From a checkpoint of a small transformer trained on Wikipedia.
Size: width 576, MLP 2304 SwiGLU, 154M parameters.
Architecture: RMSNorm before each block, rotary positions, no biases in attention or MLP, untied embeddings.
Training: a variant of SOAP for these matrices, 1085M tokens, 4520 steps.
Each number is 128 + 32 x the weight over its row's rms, rounded and kept within 0 to 255. Layers, rows and columns count from 0. The size above them is the row's rms in percent of the matrix's.

# layer 7 MLP down (transposed), 2304x576, rms 0.0347, rows 241-257, columns 128-191
size [108  93 110  98 104  93 100  95 102 100 100 100  97  99 102 103  95]
[[ 83 141 159 134  86 155 145 121 128 117  82  83 138 149 110 113 163 126 139 144  36 105 155 170 152 137 125 214 114 139 138 106  92 116 120 128 138 138 129 181  74 113  99 102 136 109 109 135 141 106 118 108 132 115 111 150  96  69  36 143 108 117 165  90]
 [168 111 100 128 137 190 151  69 121 147  96 142 157 100 148 168  68 157 148  83 134 118  62 113 123 143 162 119 159 156 173 126 137  83 146 128  71 143 197 104  99 137 111 159 115  84 132 129 123 148 151  78 168 180  70 135 169 181 121  89 176 122 147 130]
 [104  93 122 106 162  85 122 105 125 131  92  74 155 101 142 127 115 104 124 161 112 103 108  98 106 154 116  82  94 121 113  98  99 178 157  84 112 122 117 110 103 218  49  84 155 113 187 159  92 157 202 100 107 174  76 157 127 148 109 177  82 154 135 136]
 [142 139 120 100 114 237  89  70 188 148 102  69 124 183 138 188  55 115 128 123 121 184 101 153 121 124 194 119 116 153 118 119 150  98  71 146  92 122 136 169 136 144  85 108 155  86 134  75 155  94 182 125 174 156 124 170  99 144  80 120 143 114  62 158]
 [130 146  99 118 149 148 145 185  94 122 108 159 117 110 113 130 167 144 161  98 113  92 133 117  80 173  89 145 183 144 182 136 172 110 150 130 125 109 137 166 122  99 117 101 146 116 128 157  16 141  93 146 119 144  97 164 141 157 123 129 116 127 124 129]
 [168 158 180 144  28 115 125 121 122 168 127 126 148  99 100  83  98  55 145 139 160 128 155 123 152 188 103 167 133 151 142 122 102 141 103 147 144  80 113 182  89 164 118  79 179 130 177 105 135 156 143 126 148  65 122 147  86  95 182 117 154 149 127 143]
 [126 158 108 123 113 154 167  27 167 148 166 172 108 118 145 150 119 179 149 132 108 146  48 156 128 110  99 145 101 121 156 177  97 141 117 160 138 136 104 137 130 240 129  84 154 127 104 155 165  98 129 222 151 158 136 136 124 183 164 191 155 118 114  91]
 [130 135 100 155 169 140 100 102 155 129  98 159 129 197 117 128 145 134 127  95 134 109 137 129 170 166 139 147 191 127  89 140 136 150 142 179 106 121 133 101 182  89 162  95 154 104 152 104 132 166 108 172 116 125 135  81  94 143 197 163 155  67 118 134]
 [135  59 131 129 133 101 102 129 140  90  67 115 144 146 188 202  80 160 111 140  82 121  98 104 138 171 122  77  87  94 135 197  44 179 147 126 142 134 175 159 168 100 154 153  98 119 109 140 219 149 149 117 131 118 144 204 122 149 130 137 118 110 133 138]
 [111 103 130 107  61 119 170 173 130 103 139 112 162 132 167 196 138 129 131 152 193 151 175 115 138 138 179 114 105 115  94 100 147 134 162 175 175 145 120 177 130 125 126 166 136 139 117 180 135 177 110 109  84 118 160 214 186 170 145 109  99  99 169 128]
 [ 97 128 147 154 158 167 159  93  71 124 184 116 143 134 216 132 190 124 105 125 164 144 154 117 130  92 102 129 158 112  95 133 166 160  95 108  74 113 141 116 178 161 169 128 115 115 155 101  96  99  51  53 138 132 108  96  99 140 149 179 157 160 117 161]
 [138 160 194  78 168 171 127 175 170 128 136 159 130 112  82  50 133 125  28 199  78 120 109 128 100  80 134 113 162  98  82 186 150 134 108  75 142 106 174 151  74 124 108 103 127 157  72 115  84 159 116 141 135 111 152 213 103 138 130  82 143  86 127 116]
 [106 142  89 128 192 120 113 134 152 108  79  93 118 109 124  91 183 128 133 130 101 117 175 183  69 107 137  84 119  95 158  79 114  64  98  64 129 128 123 117 153  98 127 171 125 160  70 140 135 124 131 122  98 134 128  78 109 127 121 184 110 106  69 143]
 [138  91 187 110 119 105  79 141 172 144  73 125 117  90 119 173 154 158 154 145  99 153 151  99 158  85 128 153 117 124 141 125 147 126 135 157 122 103 125 100 105 120 102  85 133  71 135 143 112 103 188 171  58 103 156 140 221  81  83 140 139 126 124 120]
 [190  66 140 175 104 141 189 117 161 182 169  99 103  67 142 152 108 112 118 164 162 164 133 176 154  86 154 158 111 114 130 128 109 130 148  81 158 133 103 147 114 104 137 166 180 132 180 101 109  63 168 135 136 131  99  59 165 107 140 115 104 174 133 142]
 [156 159 115  75  72 129 170 143 119 183 100 154 120 113  93 115  70  37 112 140  50 145 164 121  77  70 173 130  98 154 144 119 141 126 133  79  72 135 109 166 146 132 128  58 137 160 183  78 157 110 111 150 142  95 154 177 131 165 139 127 125  99 142 135]
 [ 94 168  69 122  86 125 131 161 149  87 127 101 134 141 108 136 197  88 105 116 151 114 134 164 101 126 103 166 132 152  98 132 121 185  74 117 141 136 119 214 103 100 175 127 130 144  99 169 136 102 157 145 163 101 139 147 142 110 139 187 142  79 116  77]]
# layer 7 MLP gate, 2304x576, rms 0.0347, rows 242-257, columns 128-191
size [ 80 103 101 103  90  92  87 113 131  92  95  90  97 112 113  94]
[[125 118  84  89 113 147  81 187 133  94 159 161  73 147 152 114 154 119 111 135 139 173 137 137  74  76 207 113  77 159 129 124 159 163 131 139 161 120 135 124 200 111 153 127 120 176  99  92  84  67 127 150  47  97  62 158 138 133  89  95 137 100 139 131]
 [ 66 172 159  91 152 196 135 103 148 137 171  90 171  79  84 143 116 152 120 135  96 104 113 135 107  99 169 118 153  78 157 104  93  79  65 144  69 163  80 136 141  96 112  97 129 140 168 141 159 139  86 149 134  87 143 132 142  86 111  75 152 148 173 166]
 [137 137  61 159 167 168 182  75 199 119  93 113 102 192  81 148 147 104  90 133 106 103 114 128 137 119 101  76 160 152 157  87 194  81 155  98 107 148 130 108 148 143 104 158 173 116 156 113 154 140 149 105  70 142 108 140 166 153 138 164  83  62  73 119]
 [128  95 120 125 171 134 133  97 184 126 138  57 127 133 151 115 116  80  98 145  90  75  62 173 114 102 137 182  99 164 108 163 112 136 139 118 100 182 128 102 129 113 158 134 177  81 139 104 119 114 135 136 100 115 105  80 102 118  70 157 112  84 103 117]
 [152  79 122  94  69 178 134 138  92 146 132  91 163 125 109  95  91  92 205  63 143 162 130 104 166  82 183  93  98 134 171 140  87 145 126 121 138 119  98 106 147 168 133 147 156 149  94 135 141 125  99 126 120 100 149 195  87 125 159  88 125 130 178 162]
 [152 145 167 179  96 143 139  97 128 105 105  78 120  94 130 110 100 120 112 125  96 116  49 118 101 122 173 167 127 188 119 131  70 128 103 178  65 105 144 130 131 114 158 132 127 110 110 172 100 134  85 164 138  49 143 173 137  62 138 146 102 106 150 126]
 [161  86 110  93 125  86 152 128 154 122 150 126 148 120 135 113 114 152 175  95 144 148 106 178 121 142 172 134 148 114 120  89 135 143 123 180  78  92 102 199  83  78  90 112 176  80 182 112 134 105 145 132 135 126  45  73 114 127 157  86 151 162 153 138]
 [148 184  70 120  76 158 144 110 158 101  81 114 140  98 165 102 130  77 210  65 167 141 181 178  75 103 106 160 146 184  90 128 145  98 104 125 143  65 124 142  93 162 138 122 121 100 147 100 108 119 157 212 124 117 121 105  80 153 114 138 135 147 178 136]
 [138  76 122 129 168 125 145 175  73 135 121 189 158  75 164 157 152  74 155 114  83 109 120 118 116 123  46 117  73 120 154 106 133 104  93 171 169 184 151 145 151 147 155 157  87 115 137 106 103 138 170 114 113 172 152  86 114 110 154 162 156  59 102 146]
 [151 117  91 106 171  66 123 150 106 109 176 101 150 104  36 140  96 136 110  74  88 147  96 163  76 101 159  68 135 120 152 115  88 149 166  88 160 168 131 168  36 130 122 165  78 174 120 104 154 171 140 149  66 143  84 140 161  97 125 109 106 128 159 111]
 [123 125 128 129 129 120  89  70 122  99 145 113 174 148 132  99  66 115 169 149 113 163 153  85 127 122 152 118 130 131 111 169 111  70 117  61 100 148 118 174 140  84 161 170 121  92 108 124  90  87 117 192 171 139 132 146 145 136 145 137 102 145  83  99]
 [158 113  90 117 166 132 127 130 128 137 151 160  84 127 173 128 132 133 176 131 154 116 106  98 124 155 168  99 126 125  54 106 112 179 134 196  90 104 123  97 126 130 161 119 125 144  92 144 133 134 126 163 103 116 117 113 107 150 162 203  48  82 110 139]
 [ 95  77 173  79 177 191 164 112 189  88 113 194 116 141 186 123 154 160 119 156 117  90  80  98 172 122 106  91 151  95 142  88  61 113  97  97 103 156 151 152 142 126 201  70 178 204  65 148 141  41  98 146  73  96  89 145 120 120  95 132 144 134 107 149]
 [116 114 160 144  90  78 177 120 128 129 147  85  73  36 178 166 109 147  98 128 170 153 157 134 127  92 119 131  91 121 156  94 135 150 168 109 112  69  97 161  82 175 121 200 188 153  73 146  67  90 117 132 126  94 155  46 148  83 177 140 104 171 120 155]
 [145 140  98 108 112 130  62 144 125 144 116 156 109 106  92 127  71 177 122 125 135 129  80 129 141 108 124 175 163 131 129 130 186 150 110 175 151 160 213  79 165  97 176  78 137 101 151  95 104 143  97 134 184 168 146  21  82 172 118 146 160 131 136 200]
 [147  78 192 148 128  76 158 157 138  59 158 140 123 101 113 118  86 122 123 163 162 156  73 105 169 112 154 140  74 145  95 116  67  99 207  94 155 154 139 116 164 120 101 126  53 128 170  89 132 105  87 138 136 203 130 210 172 165 134 106  84 111 127 131]]
# layer 7 MLP up, 2304x576, rms 0.0347, rows 242-257, columns 128-191
size [ 86 117  93 112  91  91  87 108 113  91  93  87 103 102 108  93]
[[115 124  70 182 114  88 128  74 160 127 100 125 188  83 112 164 105 157 168 120  45 109 113 105 120 118  87 163 156 145 144 148 177  98 189 108  72 119 104 116  94 149 133 177 174 130 133 129 138 115  95  98 162 176  97 119 159 105 121 132 128 130 158 106]
 [ 90 126 152 109 157 153 115 100 142 138 122  74 149 103 126 151 111 125  97 172 114 123 102 133  98 149 137  96 129 140 155  66  69 120 162 144 122 161 116 147 129 145  92  83 194 114 124 108 111 137 104 124 109 134 106 182 152 101  54 101 117 172 175 139]
 [194 102 113  84 100  95 132 170 161 109 173 104 188 135 106 128 114 114 127 103 126 142 162 101 132 151 190 132 102  90 159 143 143 155 142 156  95 144 156  74 197  44 104 143 155 146 148 117 140 125 148 149 133  85 182  95 118  85  84  96  94 129 190  87]
 [107 107 107 148 160 149 190 156 105 142  91 172 112 130  87  97 120 121 186 139  40  79 110 189 152 122 101 137  92 162 153 146 148  80 180 165 101 129  88 100 118  80 162 143  98 142  62 110 122  53 111  92 101  44 121 124 114  80 132 138 141 109 133 139]
 [134 116  82 148 168 144 150 113 161 139 146 137  98  87 109 170 149 125 122 142 121 100  90  90 127  92 127 108 138 130 126 115 134 145 100 174  94 124 143 117 101  97  72 147  94 122  97  70 118 155 140 116 113 132 143  84 162 170 138 149 127 161  93 126]
 [116 121 126 126  94 147 135  81 196 154 140 143 131 168 111 188  89 194 202 174 107 130 103 141 126 141 118 137 110 125 197 187 119 103 151 171 170 174 108 148 155 159 106  98 127 114 114 158 155 108 169 148 140 150 151 138 114 102 173 164 149 128  80 136]
 [146 134 135 205 121 119 176 143 107 122  77 116 124 133  69 202 144 123  98 175  88  79 108 151 117 164 145 121 131 150  87 166 100 151 175  92 171 111 146 127 152 175 111 137 168 171  99  93 130 109 125 101 167 178 166 100 171 102 135  89 133  65 133 149]
 [ 71  92 160 138 114 153 136 107 206 173 168 126 161 123 185 168 136 104 143 145 108  82 127 124 151 113 132 196 119 171  79 120 127 133 161 138  44 115 152 141  93 139 135 102  85 165 129 141 133  84 153 139 139  70 105 139  85 161 130 155 121 114  82 176]
 [119 133  99 123 138 118 165 103  95  98 126 125 169 106 151 143 190 124 139 166 127  70 130 113  89  99 143 212  68 145 192  78 122 139 117 135 143 142 120 106 156 112 124 162 146 102 160 141 176 124 126 113 118 164 139 100 149  97 154 106 147 134 104 115]
 [157 175 127 127  78 184 110 116  78 140 140 128 101 124 176 151 162 193  95  95  78 126 140 119  69 122 127 189 156 118 158 118 160 124 109 165 111  98  96 148 193 135 158 107 158 104 107 136 113 143  88  75 136  80 120 133 163 130 124 108 205 147 136 179]
 [135  88 131 125  85 140  96 133 138 104 135 117 147 194 151 135 157 230  27 100 121  72  79 213 127 116 185 151 133 129 145 174 127 140 123 127 115 143  89 160 127 149  82 157 129 147 128 108 150 153 127 158 137 108 148  96 100 183 152 120 132  97 100 151]
 [149 112 122 132 174 155 138  96 129 166 121 120 123 164 132 142  81 143 161 136 141 145 149 154 134 193 134 129  95 113  87 148 152 150 111 167 148  87 126 108 116 126 102  94  85 112  94 125 120 126 128 125 158 129 131 113 148 174 121 129  96 105  93 133]
 [160 192 132 179  90  98  96 111 108 166 142  44 136  95 125 157  93 110 107 134 110 180 123 111  92  88 132 147  45 151 133 114 166  79 206 169 149  95  72  27 150 111 105 131 142 104 178 101 146 141 190 136 153 118 132 113 147 116 103 153 117 146  91 119]
 [117 111 164 175 146 122 143 183 157 148 104 155 184 118 110 159 103 103 122 140 145 116 121 119  77 154 126 134 126  97 154 155 141 106  88 166 104 199 101 121  95 123 139 119  73 141 105 145 212 101 152 148 102 158 148 140  84 196 114 122 158 193 146 137]
 [ 79  56 131 137 106 118 193 153 134 172 146 134 111 140 167  92 146 119 132 187  95 126 131 151  84 147 179 124  78 146 164 127 108  98 130 109  92  98  86 185 131 168 105 208 134 185 154 104 141 161 121 130  69  90 126 180 164 143 137 112 140 128 108  89]
 [130 168 114 122 142  85  76 101 111 106 146 131  87 147  54 118  80  92 143 148 142  83 142 126 156 106  93 107  93  70 153 137 152 172 111 167 117 144 157  71 108  74 154  86 148 122 123 109  83 137 101  71 172 172 156 125 107 155 165 128  98  95 126 149]]